{"n_layer": 15, "d_model": 224, "n_head": 4, "n_kv_head": 4, "head_dim": 64, "d_mlp": 1344, "vocab_size": 512, "activation": "squared_relu", "norm": "rmsnorm", "norm_place": "pre", "norm_eps": 1e-05, "positions": "rope", "rope_base": 10000.0, "rope_fraction": 0.5, "qk_norm": false, "attn_scale": 0.125, "bias": "none", "tie_embeddings": true, "parallel_block": false, "extras": ["an embedding shortcut", "capped logits"], "init": "normal", "init_std_qkv": 0.0495, "init_std_o": 0.0463, "init_std_up": 0.0495, "init_std_down": 0.0, "optimizer": "muon_variant", "lr": 0.00826, "lr_mult_o": 0.822, "beta1": 0.93, "lr_head": 0.0155, "grad_clip": 1.0, "warmup_steps": 200, "schedule": "wsd", "decay_fraction": 1.0, "decay_shape": "linear", "final_lr_fraction": 0.1, "batch_tokens": 65536, "seq_len": 1024, "doc_mask": true, "train_tokens": 348200000, "steps": 5314, "dataset": "wikipedia_en"}
Each number is 128 + 24 x the weight over its row's rms, rounded and kept within 0 to 255. Layers, rows and columns count from 0. Numbers have three digits each. The size before them is the row's rms in percent of the matrix's.

# o: layer 11 attention output (transposed), 256x224, rms 0.0893, rows 207-237, columns 0-223
# v: layer 11 attention value, 256x224, rms 0.123, rows 208-238, columns 0-223
o207 094:117097116138128155156091157107137125165123104182104108155124086118093110128113076133147132089150120124135154109119128144161149136139118112107119107100129135124115108119108145145147151119133131115157118098105168121117185147140141119139110089128126156132137155118132099133150164092110118140109143103100175153146146109084131123155128133095137132114132120119108123129102128171088106127116155126112084134138099103168125129155147161125102052106125149132184114124092136125136088150160158125163160192133102158170130099124159112095133125138153147157114158100166126105116134132130096094115120147148153174109133065135140090096162120099087142118107121152135114109171124146082149165145
v208 092:101117128115161141162160141112120129140114096187161129100133152092131134147146123144153102135188138128125105158141123157143171144125116127150116140169132117154147125146140141125120161125119146126186125140099128162145083128096113108139160114142148133162139136109125155108086120108148117137126126136156161130113104140176153112150169159136132148133113123090094145125098126093148109143134148112158141085151076138119112152100124149133121071154173144127115135184125079128150131109138131120146140127156108098099141150118137106193157126125135096131108146155149125099119077151091138144090079144177124093107078127152132129091112132117141104114148144127136090164161074111171124143101
o208 091:146118116136136128127101107132154152123154152143095135154080098142150130125112125105119154099086096130158149097112117064126098137136152132096132131110137141125180139139147110147119132160124110136086135133144118112127142091118118101119092151124123110072096160136098128112167125132099114120145111110154127153146150122149125144114084064102115119088150126145158120155180133164104125095127120102088131161130130124127147099129136112136093160106114089137113162110120178129148140126135169140129138127119161070194146129149129109099123076151124159160132131107102100160096146105150159096152132094123152153112163147079151109132134133121119144161096117118096139120091169162099180155097
v209 091:123145092118118127132131137132104073148108122136130136141142131170135137134172118134137140128086141141112130158159116120075119156109135122109069164083149105145145084138078103133113081147151120147086132127133100148068150102154147125106137108150126116133117148122101114146089137162156106138118139163098145124157146146151162063135109121142114153169141125163142123137134110154158128178136143144107114099115113124105119143187115125141136147129171131078124152129077113092154131158141142106063143141160108104146146134128144102118136111133173132141128161119181136136150130087100124109130142191136114156113132104113137115127137138141122064087081145156132138120106127098126145155120
o209 090:154143136144120131145135128088114151124161124103091121098118137158164112106093122105145119104167103125133125115110143122146103119138130135168137122184099149107153152138170136136144151146131147119146147097109111125117117112131149130111109137130162144142092116149137124095120100130112092082103095134146126108109126129096106136162168102125123074086135141127116149118144124106109110093072134148172120133154127140111154121066134128108147076134086149154158129142191144151089117111116178107080082106120144137104107115149133123171136134149115141117128102126093094127124134136126102129098095023102139140114119156120136135116102129128101161147154123115093134139182103114152090114173
v210 104:118134103132097092093108101130133116147140165112164111078115107118164145134080159107126121119161128143143151129122099129125137188168095119142115104108139129131136076134119120137160111110101114111132124071143146155143128134127110151116112140137155127118126136105120140086136181134104119156152103161148143128082094112124108093148121097180095145156115118162115112083132157086147144175139159131109111102129107138112178123069111137105132102119133140132158167124085127080125134097141113102112090097132159126116158119139136125133151144138134171095093154171158104176161134099108125116139138082135157126131103111171137109107145123107114171138117126156141140153122129074081108113137
o210 104:165085129093143153125151149144145139109107100131113123163124137124112116142167103138134101147113110126126123125151176131164141092135160139145153122146153123136125150122149115170110113132186120175095133169105128103101122130092126104098149123096145134134132105145112156158108073099095153116122148125080074153179123102139116127126139134133160074093139140082151121150120118167087137116105109119147116114144138091156091100165149120151095166092150100162096080118173136173115143129118110090123137114125108119130137147122148133152105116151115076140138105099105156084093139152144167142114119135165103107113155133098093160125094120150125119104126108103118148131101099164163110143144
v211 093:144113120161126135113127110120089118115103158113160091128096182139153111146102091136097122100117148143136170109113110154098175142122104143101125128167103180194108129122125141114107120148123107157157142149149108142120121133135115110172138140107148105162114158096146147109104115148107115120111148134104120104164097168123122117107113160119106144132141120107098151116125134113110143096115125143147145151151154157162135162113137148114088090140122157180139148065109127138111151134087112113137064129153128146129103134099111192098118092146121097134087131106115110092170115081164091149099092068117138155128139139123095130118099129128139097145166106148099168134113110110155128124100
o211 092:142134095133168129123138120130130117170124148141113127156167092095108129093142127112128146141113140135116136121137152138131059107111150134135107115104162070076119142105137115129126114164131143089122151116101185125156122115138118112115111109139102145083118121147136143089143126094130129092122119114152104131125145136135142118164114069153111119118144105138132074133162090146150089124112129109088135087134102121116125038123090132143159096125139111114097091179142088098126133117110147122146141150135115126093149119149129111149066159114144157146164113114126163146096144179110135112121122173160102127184131109138156151115156093131086163136157131102135095136126149159128134136091
v212 092:162111129171152128111111102096129110155150119127129106117121109144142148107130086143127129155172117141118117107133151131105115151113138133124136142136151133086138112147136107121130090106098135124134082105156098134079100121100131114117110120152156153168120145094104162101156135123124153112099166107111102169089164094093133179107124102103119118174122095109159173173165171137130119137163095118100115121115138144142139111167137103120085141095162168127134137135148109144097158076095122123104118158107138123154104103167149069133100130155158161148114129153114152093126092098134146120166181138140145125158135147122129160141107159138151109140154150116131185105121095141093090106095
o212 089:111132086055141105163160131168113137095092143110131144096136158105118106140132152142108096128068062134145133132142125121107113132100125139090133147090113133158130157093129180142138167186139116162135190151093135161169163151139136131116142122155117106120111098173122116154084102159140113124112107136091118129148076129148108088158122129138149129126129160128116115081103135113139085138106161105169128122120098125118095136082165148109163125129155113137135115121116108121132106132131110122171140121131154116129137096122121155114163152145111132155153122134130100106155133165154114133088106087128087150143120095146149115122148084109096154132128080128133093119154142102118104140135
v213 099:104122093154154099107129113097105128141125165176120153130160110100095114128172132141168119108114135119072110169055108117170147080168102149150122160100119133108137162176152175127157129129088097145068133144114159173113164112140129124109142122118146122079117151134145118114089158109106130101084094111118142097115114124131108127146109120122145139133132074160093119102093117127112124137139113098098129133095145132116140149124110125115091079152105125130114113098095136187106135151120131119093156123162105117146124093108128101136112101164113124139126152134109100136127148161097102150159140125099099099144133138120147085132096124131133097099113135153147146090123111166148126166127
o213 097:151150149110148147144144159139113153133137094111127107115101130123131155148154100108117149122135129097142136078142158112092075181096126109121125128115122147142086085097130139140118137166156130116167133101142134111113092156136137119132111158147125125182120086081142144144083135150127147164154162140158165127151155149146148142132125127119120112131103152091178147150173145121115130131107106138142115108179126127087140118133177130144140125110135144118147125096139132078116133109160078103129116103117187139099122175125150144110168151132140125121082090106164167103146124099128148107104088126156168120116133161146126124126152156087157170173159120072096116157128154118114147106108
v214 102:103154125131137169135126117123103153151129118117113126169139119102125101099108095124162135184148109133159159131114138127165178128109166125162090162112140110133133126173155137107089111108152158133087125136122160172116099111130162150153125112156090139132112126150107115101148112137135125095110112106168094114136118113124114176110163154141138119113123085167181159132137052135157074123134131141134111121085150139153097103130092151124161135141119107123120109155155089098112147116153151153089118144123121150159112080098076163156143136135117118117110085118108128130101136156148148150143087119109110120114168123130125139111134115135135177140058176136117150134093141136142125111111
o214 098:112114130156156109086120134128104087120162141117118139121124132115125144157130144129099106127107165085122104119143109162128072126157116120089157071110101137141108128090122118163144121125130165123154116115116098127118143151135128118130108116120181113094114099126161155157105155132119145175136113157115167155102157124155121086134098125125140149155125148101088143121109158126133190151111118089128145165144148077136184163162114120162112065098118119145133120099090165149093120131091100083147120119109105117110125177155106076105118144137158120178145151163125084128134125134116137122126174124144150182120105131114153111129126159105162104140141087121146137112132123109113152095127
v215 095:164135145096111139095120140136143089102124126121155124171104116129114125089113156109160153106112117149135149132131130132109126153110151083127121150156098089108147135099143111127119139101118138155181107115105108136034157128125154156116137145152118116146153118122144104092153120149154139106117152105150120118103155158142137155097139107142090140091157137093120115158138130097148108127168084122127118114121135136126162094103118108142131169112140126138125125112094108077123113142109117149102155164130122156168133166097163098135150136088166082094132161128145149115069153121098150131166140084162122158136149125118090104078119183079145116149111148134134175118159146138132170132136
o215 089:117134127137127135125126138116071134143112109133115132067136143147124101132116113146095113165166124146116136090136087126154101085136145135124102130084144149136120129106134121110144110102093113129055105123123137150137106104146125127150158104133136119117112157146133114151110169100135109161138098097123106101149061100122156123163130127141159127150105140163170150083101114114088149064131134080136149126132149116134102163158142150108143142137135133128128161135137161173130138146142134086139108075142086105060091117123104160087075121133135133142126133140108123130177112128164112165080134152108154107144145141096117148130139113138099129145168094153144110196141118132118128148127
v216 104:093125122172110119103163130112096131108139124152125144132133144159154115144129112121111107132120092137095101129148129104075139139137132120168124167137108111129114087130127137131131119115165189166094093137145097116101116133132072080095130095123126197126163109143134115151162161156186145109104166090126127123127134168160164128138132089133108121107092141118111132125127094151185136084129165111161105135137155151114100176089119117077186136126157128095116092119086154153129131122151148125139120124143094145135128129157073136172109162150165130127120089099119130098129150108119136111120091143128129106138108115121112146159110143165172133147150144146105102125135147128133146142146
o216 104:181136140110155158114121175163107138120106119125143129147141110114134130155075104103108140134153110114163157149081156135151134097090131133084156091096110124088153139138115100106141143104092098094156148141091128148132119113153157159141104131109135080105075127129154127125101100136097116106105109156147163131127176060094098124171103178124129105138160123161154159123143157113098146175123103151108134142111121112127122083172118132142100119157091117128138136106121098153139119172105090146103107142107150066112130148143146107107149127126108189115109108124123098133119112129102098144117158107128137109114139114111136134109144136118131145114113136152168129083128104139092155109095
v217 101:110109110096115126151134124113143131120138130141154110104130155134160168120142114118148130126130142143127140101130106151120147139080106041124092151106130156070134133118130176150180149071112127132081134133133138130148135132130169071159107118092139124162120127107127112112149117060137123137125145186170171139109150145082101149191119081101112150133155141118123135107155112122148095129154097114137142149127138136153079149072115134103087127132131126188106123176134147128138119117104150128152130107127116134094102164120134118115092106092118100118148139151103102127093137138129133156160110167121106146148133104148134137125099157157121188126144114118134128112136159123118090137127
o217 099:136129137165140172126125125133115131115133151162102159121128183166090100130111182108117150139130157120119116159114148131097061104115142170105149097134127122148085132142172127106105100166160116080136116129125144096129127115078112175149146182159112139134164151135127112129125109158135170145136119090103066127160142150130110148121120155148118128103112130134115117120108125148116143130120154097118106104113092123119124105156146120171179136095130152085114106137119098098113146140133098148117137183104122099166108080112118141089136129120137105152123130128143157097174125119133108127076145098126158144079126158125097113119125094130121093134130100149126109133085105147100191135125
v218 093:104158148126128140129144107140114134111107121178103080153115159126106152118144153122129145139136103120121138104100085138088123124157139147117117143108149154102109136136103111170218122092122126114156094144157123110114155091143140158138105118132113103141108128117136114145136148096112131171142144128126088103111140115111146134136098096142117139120128169121113115104157105174160134123103130139135092174105107181098078111134119126126164162121103121147113158114167146141111116137085100151126079086142117149135152156134105123116201124116138093088127100107134130135111136129138123107155099121115081087148073096090132103088146141169150111130178132162108132114123103125152130185141
o218 098:142105116111144128094136155120159125130152146124108146089117157142139122118135115136142129127166174136166106150157181169151107123094098097144121146145121096128129120103166136104093162149147116112104128084089123137116090113149159124114152139138138149142098124134134151088094096140135090122145095134111161127108098132111110120160129154112077162161151113123121139144088108077117122123182079113115169107145135103176154151139115137122075122102120182132145090153089093143096167117173118087125128163153120111105093089099131162122092127148146136080117150109128136112135117108102124164102125102130161124104177136142126135150132158106122134106083111120132129116125134133124162080100
v219 100:123159153146163099126129093144139126125166113187117164120132150145097116110105134116095112144103132098136142157103136134171129145125122118145156092151122168100157145126155136142130150133148145139121072146111082132159123095114091149173082162160134122137125121158160140115125096112135053146165104116125122154114114097118142163105075126140122122095124129167134109179165123090173170102106154142105138114168095149118068130121097124158096106119165149162143123164146164130147121144106141155119083143140152120150091150149132127112120167113160124085138123124127084128130136129086093124115122168113154117142105127127144140142147129079134111131159129164141138169114110103118130146131
o219 099:157110141120121134131139101132140076092117166083165146069129159111146105139125147089147100151131125193171128108128097107132137136121133129114121117092130091103106150147095102155115126111111100098116103107143132095149130145117131113138181113098116112118112170115120143149121117123133174127098142139141088112153120132157108125117162085132073138160158127092111126100095104162155128120169139129151118139101127093197161113133130104116156128124112129132122116131105092123128130128189117120164096139118104123120144137121159134144131107134088124121124144105151134128166135123149142131127113078153099090145168143089167132111154201174108146111105091105123106071137125161112141131146
v220 096:109156131093093124112127125107154098113182116102140150117126127135145140109144096134143139091157087150136159123126131110151117160152183166116064083118175113111154133118121092140166123122123134163132200127156125156118126120123116150084166172164107125109124137153144132191133143165143161115123113125111134167174122148130145136158108142110143128163104125090150160094148132159139109124143143115136130142134099119138086092163098102150180140146129113167097154090137142125124138104178101158124145124106104119120156113134125115140100143093127124122132111105145142117099143128138132167154128103106110120163107123152152168124178148116120140087114111081079081105123118160142123126125
o220 101:152110097130163112130143119172124159153126150154100140146127133096103111129136146122109136163122112146131102141131090114110149101109145076113146181143072146146094157131150134102089108111136156146099105078102131143149150145120142130137107083100138140131105122095158087134158098075096094133090120154133120149109127115119096148105148129122155111119100125173108127131102097107128138132101112139176119126139159122122188118103171103100100132127166168102153094121134156133160147142106154155146169132112103164115119149130127134075153115171113129148104135145149087132145127106106100090125158145147162120093107123141133153103090099134148165130141099155157176144175152111155135104132
v221 093:122120107127125145159126115132109099118113127103109061106118125097174156096110160163139076158089125134130122126109160127149122126146127091083144111111117087129136138162161136154110094140141125094145140121131144149108098075112076130104094118078101105120130128116135157116124163118107121104103133130104110101106101135112106174130133153179135116127128131132117144097107111160090133087153171102128115120161098139156088130156115111150122158166151165150144130113147121122138128163162099163114131146182100155128125159138125089125091173129113127089156126114176102101120170100148112099147097127099119156103118132129132158103120126109147074137113084162105119173121104130140126171124
o221 100:149133132133113125116113163148164138116120131140077177074160129170084138139147103066147133133141117140115154100127117112135152142131100162180100129135122130095144150120113147112118135146140160180102062115132097125151159185157127131134120133171164147157117128154123128104105087137124123139130136143163134139139131128162150105161131132121129097117126117142107099189150125097142160113123056168088141112101124117112175124119156121116130110078078134146141104154115114104123176111111143130148135163098122133117131148127108125097143095112140118121103119142085136160172135131116108158105148149127130112125139151141153083129151149156117167113141174124130146105150167170112118094157
v222 099:104086120110119122158137121120155116157160167144087125091159117110145122092093129115144157142146164156128122136123118135117090190123117156130137122121096105144151127112142109122075158136143120103100118124096143135127136144152119099143105116087168093086146143088144090154099133132156110162116122077122127112089133149143132145164161073141141101087115112151116131128125103150137086060101121121086166165098137158167145129131118098143132107113143159147131081169113154125119151131134113106130158126098147105118156099121155168141098129150121188112119171153131160133154134139111103158145113136152153154098151102117139129132134123117167105138125120140095098128138101126120104160191
o222 102:118183161102130136110128140130140126102100114111147180126160137097132158140121125116101101152123131129123139095129124110147165097157137134128167172101161134100111142153111142159163087134099115135195138192140156082131130146077131122098143131134100167166137165147130160091158112107112143141144168157151157156173085067135101139110086128137128132120132119099142134190143141119112139159143132134171081115109130105086140146139109141149159122111101091111154138065118153139130108138137136199101102134142136166151105105107108098129117097131110114101128133151121097120116135119108140131104136096128140103137133132155117150127099106135092161154128157103151125139126146150122138129112
v223 096:105119089136116107121148128152140093151140139089107145139109099103115133119106147163143146112131204128125147162135104104134171107136138085167156095155092105130151120119138172116154144104159128128130137152123100149147140122158158118117142145150152122160152157147128166146150118112125156092156122102164153081123116134143130082100120108069099162164130119142115151126104127109132101134153146131115128142145122064090128174109129107120196142108171158119127097096137160183145121150139117155118139104062119160135137138095121137142115100138124149146080086134143124104175146147129105191093119112121098134127126106123120131125155142141113152145118127148126157143153143148093132142166
o223 098:139153140149138156123145132107107137119082107144172094138128127113175127175114101086142116161112137142114153102131116152112067153124119157122129157116148139168132155147126105134108127112120159114134154153124142124133130151111105148174124139098105129099129111086132107103122136139122146147078109147117113163164180090108139147124156117132182095082140127123168084169110125153118132130104124092124147113113181178204112099175136131142135103114093068107130152114104129113123126132115120108141113147152112107157114163134105114114133124119146141121147125098110107124101082160117154097157094162110157106109110143132133142109114097147152083107140162121136122101137071091131139115089
v224 095:112135133048173133138143096173156131141108085143141151137103157139150168103129106158128173083087106132117112127129115141148139112133116152106133151105158117151120124178099123143114147142127143154126119128135115150146093152110116136082128074130135126136091114158131139092152124109144124131101100163127132130103174143087136169120146112172155145130096120083117137095133155138173140140143135161096104115142084121118121154143128126086159112133123106126112158151154117132124136094112155132090138130124083076138127100104124118130156100153172162082114139119074133115123103112116121132135109127130096108079102112108113145102104121126142129171176157082112089128111105165119158170124
o224 098:141118088145122131143123151136108109110153094187122149120156099149110091161077164122132104122158117148165159132114144090103143128148120122132108076136119143088142149068158105111149127106153134127121131060104120123129152124091144126164097174121111124167107134119160108124137086142104099103188120111155129124140117117187147116112111119093077099118127167160146133153128120115087108100124106097126118140160158151147138105121123133126123103123156140141133137079106163113134153138136135132123100130149150161105132131134133133137108101125093130206132131157143117152117108146130128106140131109144169122143157103152133112146155139116113143112069099185157156126103132095169130087115
v225 095:113113111148158117127121165121138085102157117139107184126121140130151161148151136090124103129135143139114105142126132117105124172104115117123115153132130109154083082154127147108148158153149155142133110099133140150145099159142144114102120141130163155074171102102106133150209154121119147093103164155131129132157142154118165141108115100118139123076063162147113145167096148142113107123078133127133158157141173149099159129110139141133119197143104111122093146133156134149124117111120143165134138141155176105107118117117125144135100092087126136135104117175095130107167113099141148147127132127106122110118101158141186164098115136156119137123139105126130086157146132133101167094112
o225 098:152120120109113111125109105137123197178102168140118066152123141106158086156091111103122125104124108108103149120093114141129153069165134165095148121112096156104154152093131112136081135122113097112149146163156133142074180087131116099111122103114081122155098161106151104128116118101123135100131132138111134123120135120138115141093151181132136113138161088111124103104169165156126133168151140126105099138149113136131068147151120092137137137109158128095167137125100135093146131133142149140135145131118116133160121127110142124093156162160129159109125139147134124139069137151107103124125106120126146112129146128151089097157127110108132119110157135166109137076092135127106073121161
v226 104:143139133127149104124139172104186114106129124100107114098119141127150116122095152173111144119120128120087114123146085131176128118125161147146131109138166130137123127140141119134109120166147083142084103129142155138120106141155154099085089160073151096118122124098119120161113169142113111129110115126102143138139103135082138110068100123152108122175135131144113135113122153132096102121126113133129096101130130119152117162103114113105149121090134131091111121146141137111128189164117105151145150167154076110173097155168112161124110155124135149089114102105105079110088080132107169130110127150142145160120110116121106105117101091093116094160124121136175139117108057111140129151109
o226 103:115132142099120132148122068126082116119153128152144149137152116115152141112123122096148119168130142137125136154117183133105123150151117146119144149092112153137135134151113116136147133112102136135147161102125115126146192118101112124152179116132135135158144148129124147096110110154099094099134185113158102145141150153171102148172107106116132105130140160106145110145148137113161139130109154148108154102115099132120074121155156129130111115142107132164137137110116161162102135083114153100123122103115118183089172104081125157136132129147129143141124141129144207188136176167136104201148126117111131109114125112129175124148139177136175146113128157122133093132120156126151119074125
v227 096:146145132137117107106157128132117158129114142073139138120084130135111119189070150180109118146112096176120125109073099091114117111104133135122109144106172142127106130110113192145130131108098106132169150121128111157079133131131118095100119115112133098131134134139108083151097130094089120144114096114113097105102172150122158106129086124137130151070105148133146089122118151122126144151113080125157129130137153128176126108130118126125134131143096162095116134117125138174098164097105117114126132158131107119124136135144105102127133116100147101126070100121133117092151158137112144114146132174131122097067157179154176145123121145098163107114143149107109122155126121088165138157120
o227 094:125150114131182149175119136115150117125116113164091102132168129145132161113157123131140109148197145116125108166162146155144094146130088125151153138126099106107177117135183087102127116144147135170132099142141165158144113135146145137135154127118144143150143133097122146138146124130134065132148153133157197152128132098115101111151101131111128136196143105111090134120171117112161139140118142127080116139120141133104136132125171134126155134132148107139160133169137124112169104112129132117144099131106128134139134097131166211115137171128109147122157100135125143139114100112143120122091111077150145126150096085114070107147117134128112163117116112133142090107151118144116079099104
v228 098:114132135169153115154137143083107122141108168137125121132178137093142165137095153121136145132167095131081143143115192119172142105140133155115166099110139099129081120155078124146074146131114135146115163129117090109089123108151123134138138160169124124105122129164140135130142103139105161132141133116108109103106107141149147101116148137109092111126168137122146116110126134083156064115114110119135100101139104129120094142099096120125149147098082116091117164142111139177189153128099095120111129183127116090154109151112139113106140080113126116116122187141156098129159123162132145112139137145119132117118098107146107147125122163134129089156099131157087114095119107109124094172124
o228 100:159133120097128131123148106142147103103132123089121122110148073122125119112133124110129116124100172149144109137131095133123136135118116069161085166137123130131179126130165127114132139126166098076124106107127175152167107143132118131145125104107153177153165115109102143115083163107119136097151100106127160115131137098052122127148101153105148120127137084123117131151110085114131159115109135109134163131129142151142153143150129179137153136147144142139114120097168143118100156147167168101109106092182148130154158108160115129112121171165145134123171094124093167141110153148122147111151184098142134137114160140124127087141152114085127122136142118056148125153167119124125144100123
v229 098:139164150095106150116144138088109130137093165133142130165119140121110141081130116138098154176138136111152131132129157126123116142116110079100114100099116132098158112091114183131095128154090101151141152074113140102131136111122108126135132126109126116124133121075134126157122153138078135128109134141164119139117089131101147143145071132106127112148082108122125113130137136106147159065146107084159097165170148133108134159163121093150110162083165131130087148098139149170143157144130135071120201128099109152138084172119147120161144128119152142117142115139119110115102092165125158154123103170124118182127126112123108090150104129121110147136116117097114140099130159112117120133114
o229 099:147085112139137088150129136109106121101136141169109139103101149113163155141121151121184109120107149126082130138180081153139119099125162160124137149121131135155112148179145085085180098113150149108092142187138124128101119145167134143148176158157136119129145113176114160111124148124147126134114128107060103105109129130131116104102150142125133149124149126104115113138092109117106113152122161145123113110109091096137103093101143169083130121171086138102164138186161130110132114118134138166114095146141135120118129112138098170106124110130125124113117119107146134150123165108139149119156165114172146095097131131149152142153161112116165116114175151131171127143140112164138152089112
v230 099:158108137113099097084138100104104160131150105091144150157117116085135129137098103143151087134150163136096120132103097128129139108116113119138144134132115124092142116141162119126136148105103126135082139103126112139135112101094126165112141154143118098123138102161137144137134094103089091103087161133176125101114125121118118144098142163118107080135158108115164143098147177116131129096153117152073149129174115103085131087116158092148122160108118159136116141154087129143104118100139107141144129131134128114134119141145157103115182102125146128100159180116128118119150111133127115186151115106124139119074131129134097175179137145107125099110115111123139121110179157111176205115100
o230 098:103114132134113123162109139133149125143111132116104121095093157180170133159149131130087163140142115141127112135128098132109141167138107157104129120143107129137109142137106129130097158168138088120186104146131140117133149163156146068184093125127137155137110152100142149152107138147158131112148107115104143143180121162122131103146144094128150132105088148144137112144109089116102131120138144069161100115141141115184147123159123180165166119180120115125130158117148130086174147151146143128146131137119140134114120121104103160116103105127109078129076104143125170097131116136156139100154150142161139113151127131150143073098093119129124146140130111114126112162102100136081052117131
v231 102:106140111130119136135150145147141140131115117121119123118088106095093161139118117137143168101130172119074128162165119108137116132117067126107113115114166125074072119130108156140104115154138137120101142147122171157148160100171096126136141123099131134097136099119154130133117144142109129170104112119133154162094120121154107151129096103150150149142127115143118157128120159165149124140120114135081128148098130086132118115146130099155121124069132098137136160120099104084135124063121145112129116155126176124127159165106101125093117176133053102115134129139143118139087121107094121096131168129142136147141086166179128129118117096134091177132184142146070118140125144128117145133120
o231 100:141131139129133136142120127141143134112153132133156148180146117135167094143160144122148120130103135135135086092128143138140146144160130142139138161118105094138162095136165162110153132148123114162164121115136151163098107188113130119126085138155128165198103130115115094141148130157147162087180200137097125109185154153145138113116141141121130106136115135128112109111122145117095162109144190146138144117184125137120119110122151073121123091155131158104142078132142132154082104133127094133118129151107126112148111104164155137125157107111160109132157120130113105099129126084200129168126122136128108096106147109093103128147130127114143117114080134169175133130111137115163113140153
v232 099:134140141127096132113117113141137091102177078124120120100148140117089152159127118118138123141152143097102119159172087135139130160079154098097135061129142122154116138116159101118115138123085121138161138106112092117147112116112140132100113110115129121166114103136148129151110089135128154092095127133117140126130147138104128132133120079157140144113146129104129154117151135136094130109095123147124107139144116167168154118089139116156114102098091112103147085165102137138129162107130171152090121095136097109114114098108167115127144158174108140121122099149140128102151121155137133110135160121164098141108138170080127087121115140125087164111099119129111101192150128163057093064112
o232 100:131140145126118111113144093124110119163092184119109139152155099132107130126105121112132162102106072132143143103095132093098147134149097144143140160098115152139138107102134135142095103117163128130128078148163146132089123154136133128128140136141149100145139140104085128103173121111151126119144083126141122128154086108154144114145164140124115108117109161128100122110105173137130134123132152144123167107130124125130074152145157123124167171124121142177109169077122115109113073106106140112127165164089131146140169132106099164155098094087113098146126178146108138161108137136116141119112137111101171115145128118136101167084123103150134114156161129123148148099106112047165161156111
v233 105:100162126140132112088148121125148104150129118078103088127098092166147071109156099124072118148132109130123120144086129081115120196108132098135096136153105118124094124134131140112114143098116160142130116091115144135191137123081176098145115119117114163089124101118141105165116125111146154137089182131134148092089152113130134152162119148153127155159170135101115123118180123152092118160177095131125112111128138119169145140127078101141127136140125126134154156185109141134135100074099143140132135127151133109130134182130138139139122159115157125136112118093111138125131138148064150127133143156144179131137123102142131158141157155114136127135135143121106129139102123145146101092163
o233 101:145115145136130165159124127161106125092148132140153172147131144143111155176141143157160142136143150088124110112145127166139114062130090153113145147096109132133153134136157154165161126134147101118152095167134118128071137112156074176142130120132122120148148098145138151146169131153171093154116092131153108172141124113148063090085140136116102094106117144132148157141107110103191133080128142146133120137108111118103101134121162137125162123097117142136094104164135129142123147159166084120084127117085154164125102136118143145094162123158105130114148172166135126116116123132138100132102120119110076136138173140127121119101098114137130163143096123124159126117134145136108130169093
v234 098:121165141096148114136141089115116126110121134085079110145141083117180122125138142093142125091121171102108079118131150102177157146118130098173141106172094094107108105107131121137095109134125123097142109121138135135138114135113117131127113127100163106114107155151114127114094100108128138102105160105105144138110143167170183114155137121125142137142124133114122099095118147081124071156083147150107117153102121152102139129138157132156105130101151155117125143142072120134164157072172110081090139111112089107109111106133131146101148115171106131143135088169128133135141120146097145134144139079134145098154124182106186153095151146131140094131122127127124151103123133151101121147104
o234 095:144107131153103127168095135163150125142147118128151131124113140113108157138150116165130103124097087158153172135083124145090107084121122116093123133105127153151130125163138117116136140165144124163094131130156142111123132166132138126119157161182098125133151118103142160131114177121143103083100123137168123122164152086130107142091111125087148081106110151157153125152154130154131162143148099117192094129158133102168087120135139152149151129128104109159124114039133120131092093108129135141145115135165162163143140135107122076113092122112135148111169151106127153137120088126121151130127094135131128135139159108084098132142119090127113164176115110145137102123160127093157090127125
v235 100:120133125138115118060112122100137162106110100115144090074124123118129133138134092113110083158106124143094097150167126132148103133111095106132156140150118128123159149156150128084115155105139109105131126131194127137097163096145131159110119115130150158134126185151133090107153134105139139163105133114110156152161154101147108129167091113120144156084116143078116157133107094209122077119098108151131081112129134113065123144142146162097112123142144138125129101114159120138119143077144151136160083136143095124127139141115116132125120126134110090185102119145125097128143100141120104137150128120143136139078120156077117145146116116157088140107143104125130145098090115117105112127117
o235 100:121130131130100141183105140116105097164106154152079139145102146160121142139086102122112170101104124123133118086100162139114115112129163141106107129116118134125079084093107139144106118143128140107099138118063121113125095137110134101160124123125104113146120080105153159124139128146147086089162160167109132098129145145115137153131119152157116133164114127139090085144135151087156130138136158121112150130141138167169150109108122106163141110094102132135089133103102146093128090163058085147114149144128162112130137108123092134126112150143160145057146161143126151115107133110180145109129128103086099121140163083133128095116101155122109136129156136137089118122152145140109161105116
v236 103:126139117127129117166136141096110116135097126107171120123097129127129184144140095117102115120106157107067151064087152098160197154124155095150126120109116087146080105149131126118130103114136126098145152099115119145121149151183087086105121104145114150134123093148120156133131139160166090106123139112117115102138109137119081135123129126088124171136147171116110122113129113137125190126132109112177145108132121116113123125120142122125141134098137120124107085156111133120100127151168147154093169169142136147130068132158122120117112112129144131129119095182171147112162123165137183116123169117149161125107122134166140138126123125116092129114129181096140124155172118137154128113152
o236 097:101119152143128126104131163119151149122140110117090135124139100108171081111099116178171101127154085120127111181159107146089126122135117151123139106110135163115185188105116129124142142119147132107134123142202146145113113112114153147140132163130159119132153117134102062104117138114107177115091148162117107134099145105122167132094199135135148114128121133129137123185123125122143092130112156137107142139090101115127121112153172128139139115163118094114099150103146128134124151119091115113142106096122102107100177137064123118090128174143151151127137132117092103180107109107128131154149137140101098126153135113127107098121075130123148127150142089159131128116109145139123129129082
v237 101:145129122133101115148122125110143135079142167163114118135109121133131144148108135153101096109097116113103120131126125122126118099145114088128089125146155106115148136109138118122142136103139110102065152156106165134109111166109149141122135119097146132130079113131170079104100142154111109132093104073114147121147124120132145126158114141119109167100165148129099082164114107158154143087141161056119145106095114112101116078112121119173089117102098151146169092089130134130138122142116107144121141133157120138148167108092128197162096123115145105127114133130142106144103112145151106076116123130122096179139143138123148147135137140151099092168112143089136142132065141151131086095150
o237 099:099115153151175142154116146143137121188124122099127132140144130147089077124159119081204134107157138163141157114159132130135120152138169145181147146116146159105122099106110154130113098128118147149136123056140085131129114118123096118119119155133118114121190158126094174133152138123175145135145134177138078100070109125112110134155142132140129110151056129130154159108131144123114103151081123174155134128145108136159157145143135140100142137158164109108127130112110119102133125116107118112119134126101132164115109180114125098084150161111152128166135128116158154103095149133134134150154129136105120122152119110117116131107118123120142141109127129140122124139183160118130190129152
v238 097:123188102118160154115119089152125156154136159127124125147182184165132089093122086135107056105123078140139135118131131161167088133116125138120135144115180142115136095180134128108145171141075122133169145174112153138136164149121158175108152107110167129110160138119103161139141142179130111109117155118132124166097107109111138135137106160097138141130112127149135073104143103142139180116142088158118108129142089098082137117143097115117163107109118148105110128182125143122160103142123126130127120102120134118149122129131148123140122120107138137104113134132125139141137097140050145148156159128133115124135146115140150108108131169143154132145150113153164131148142132099085138139131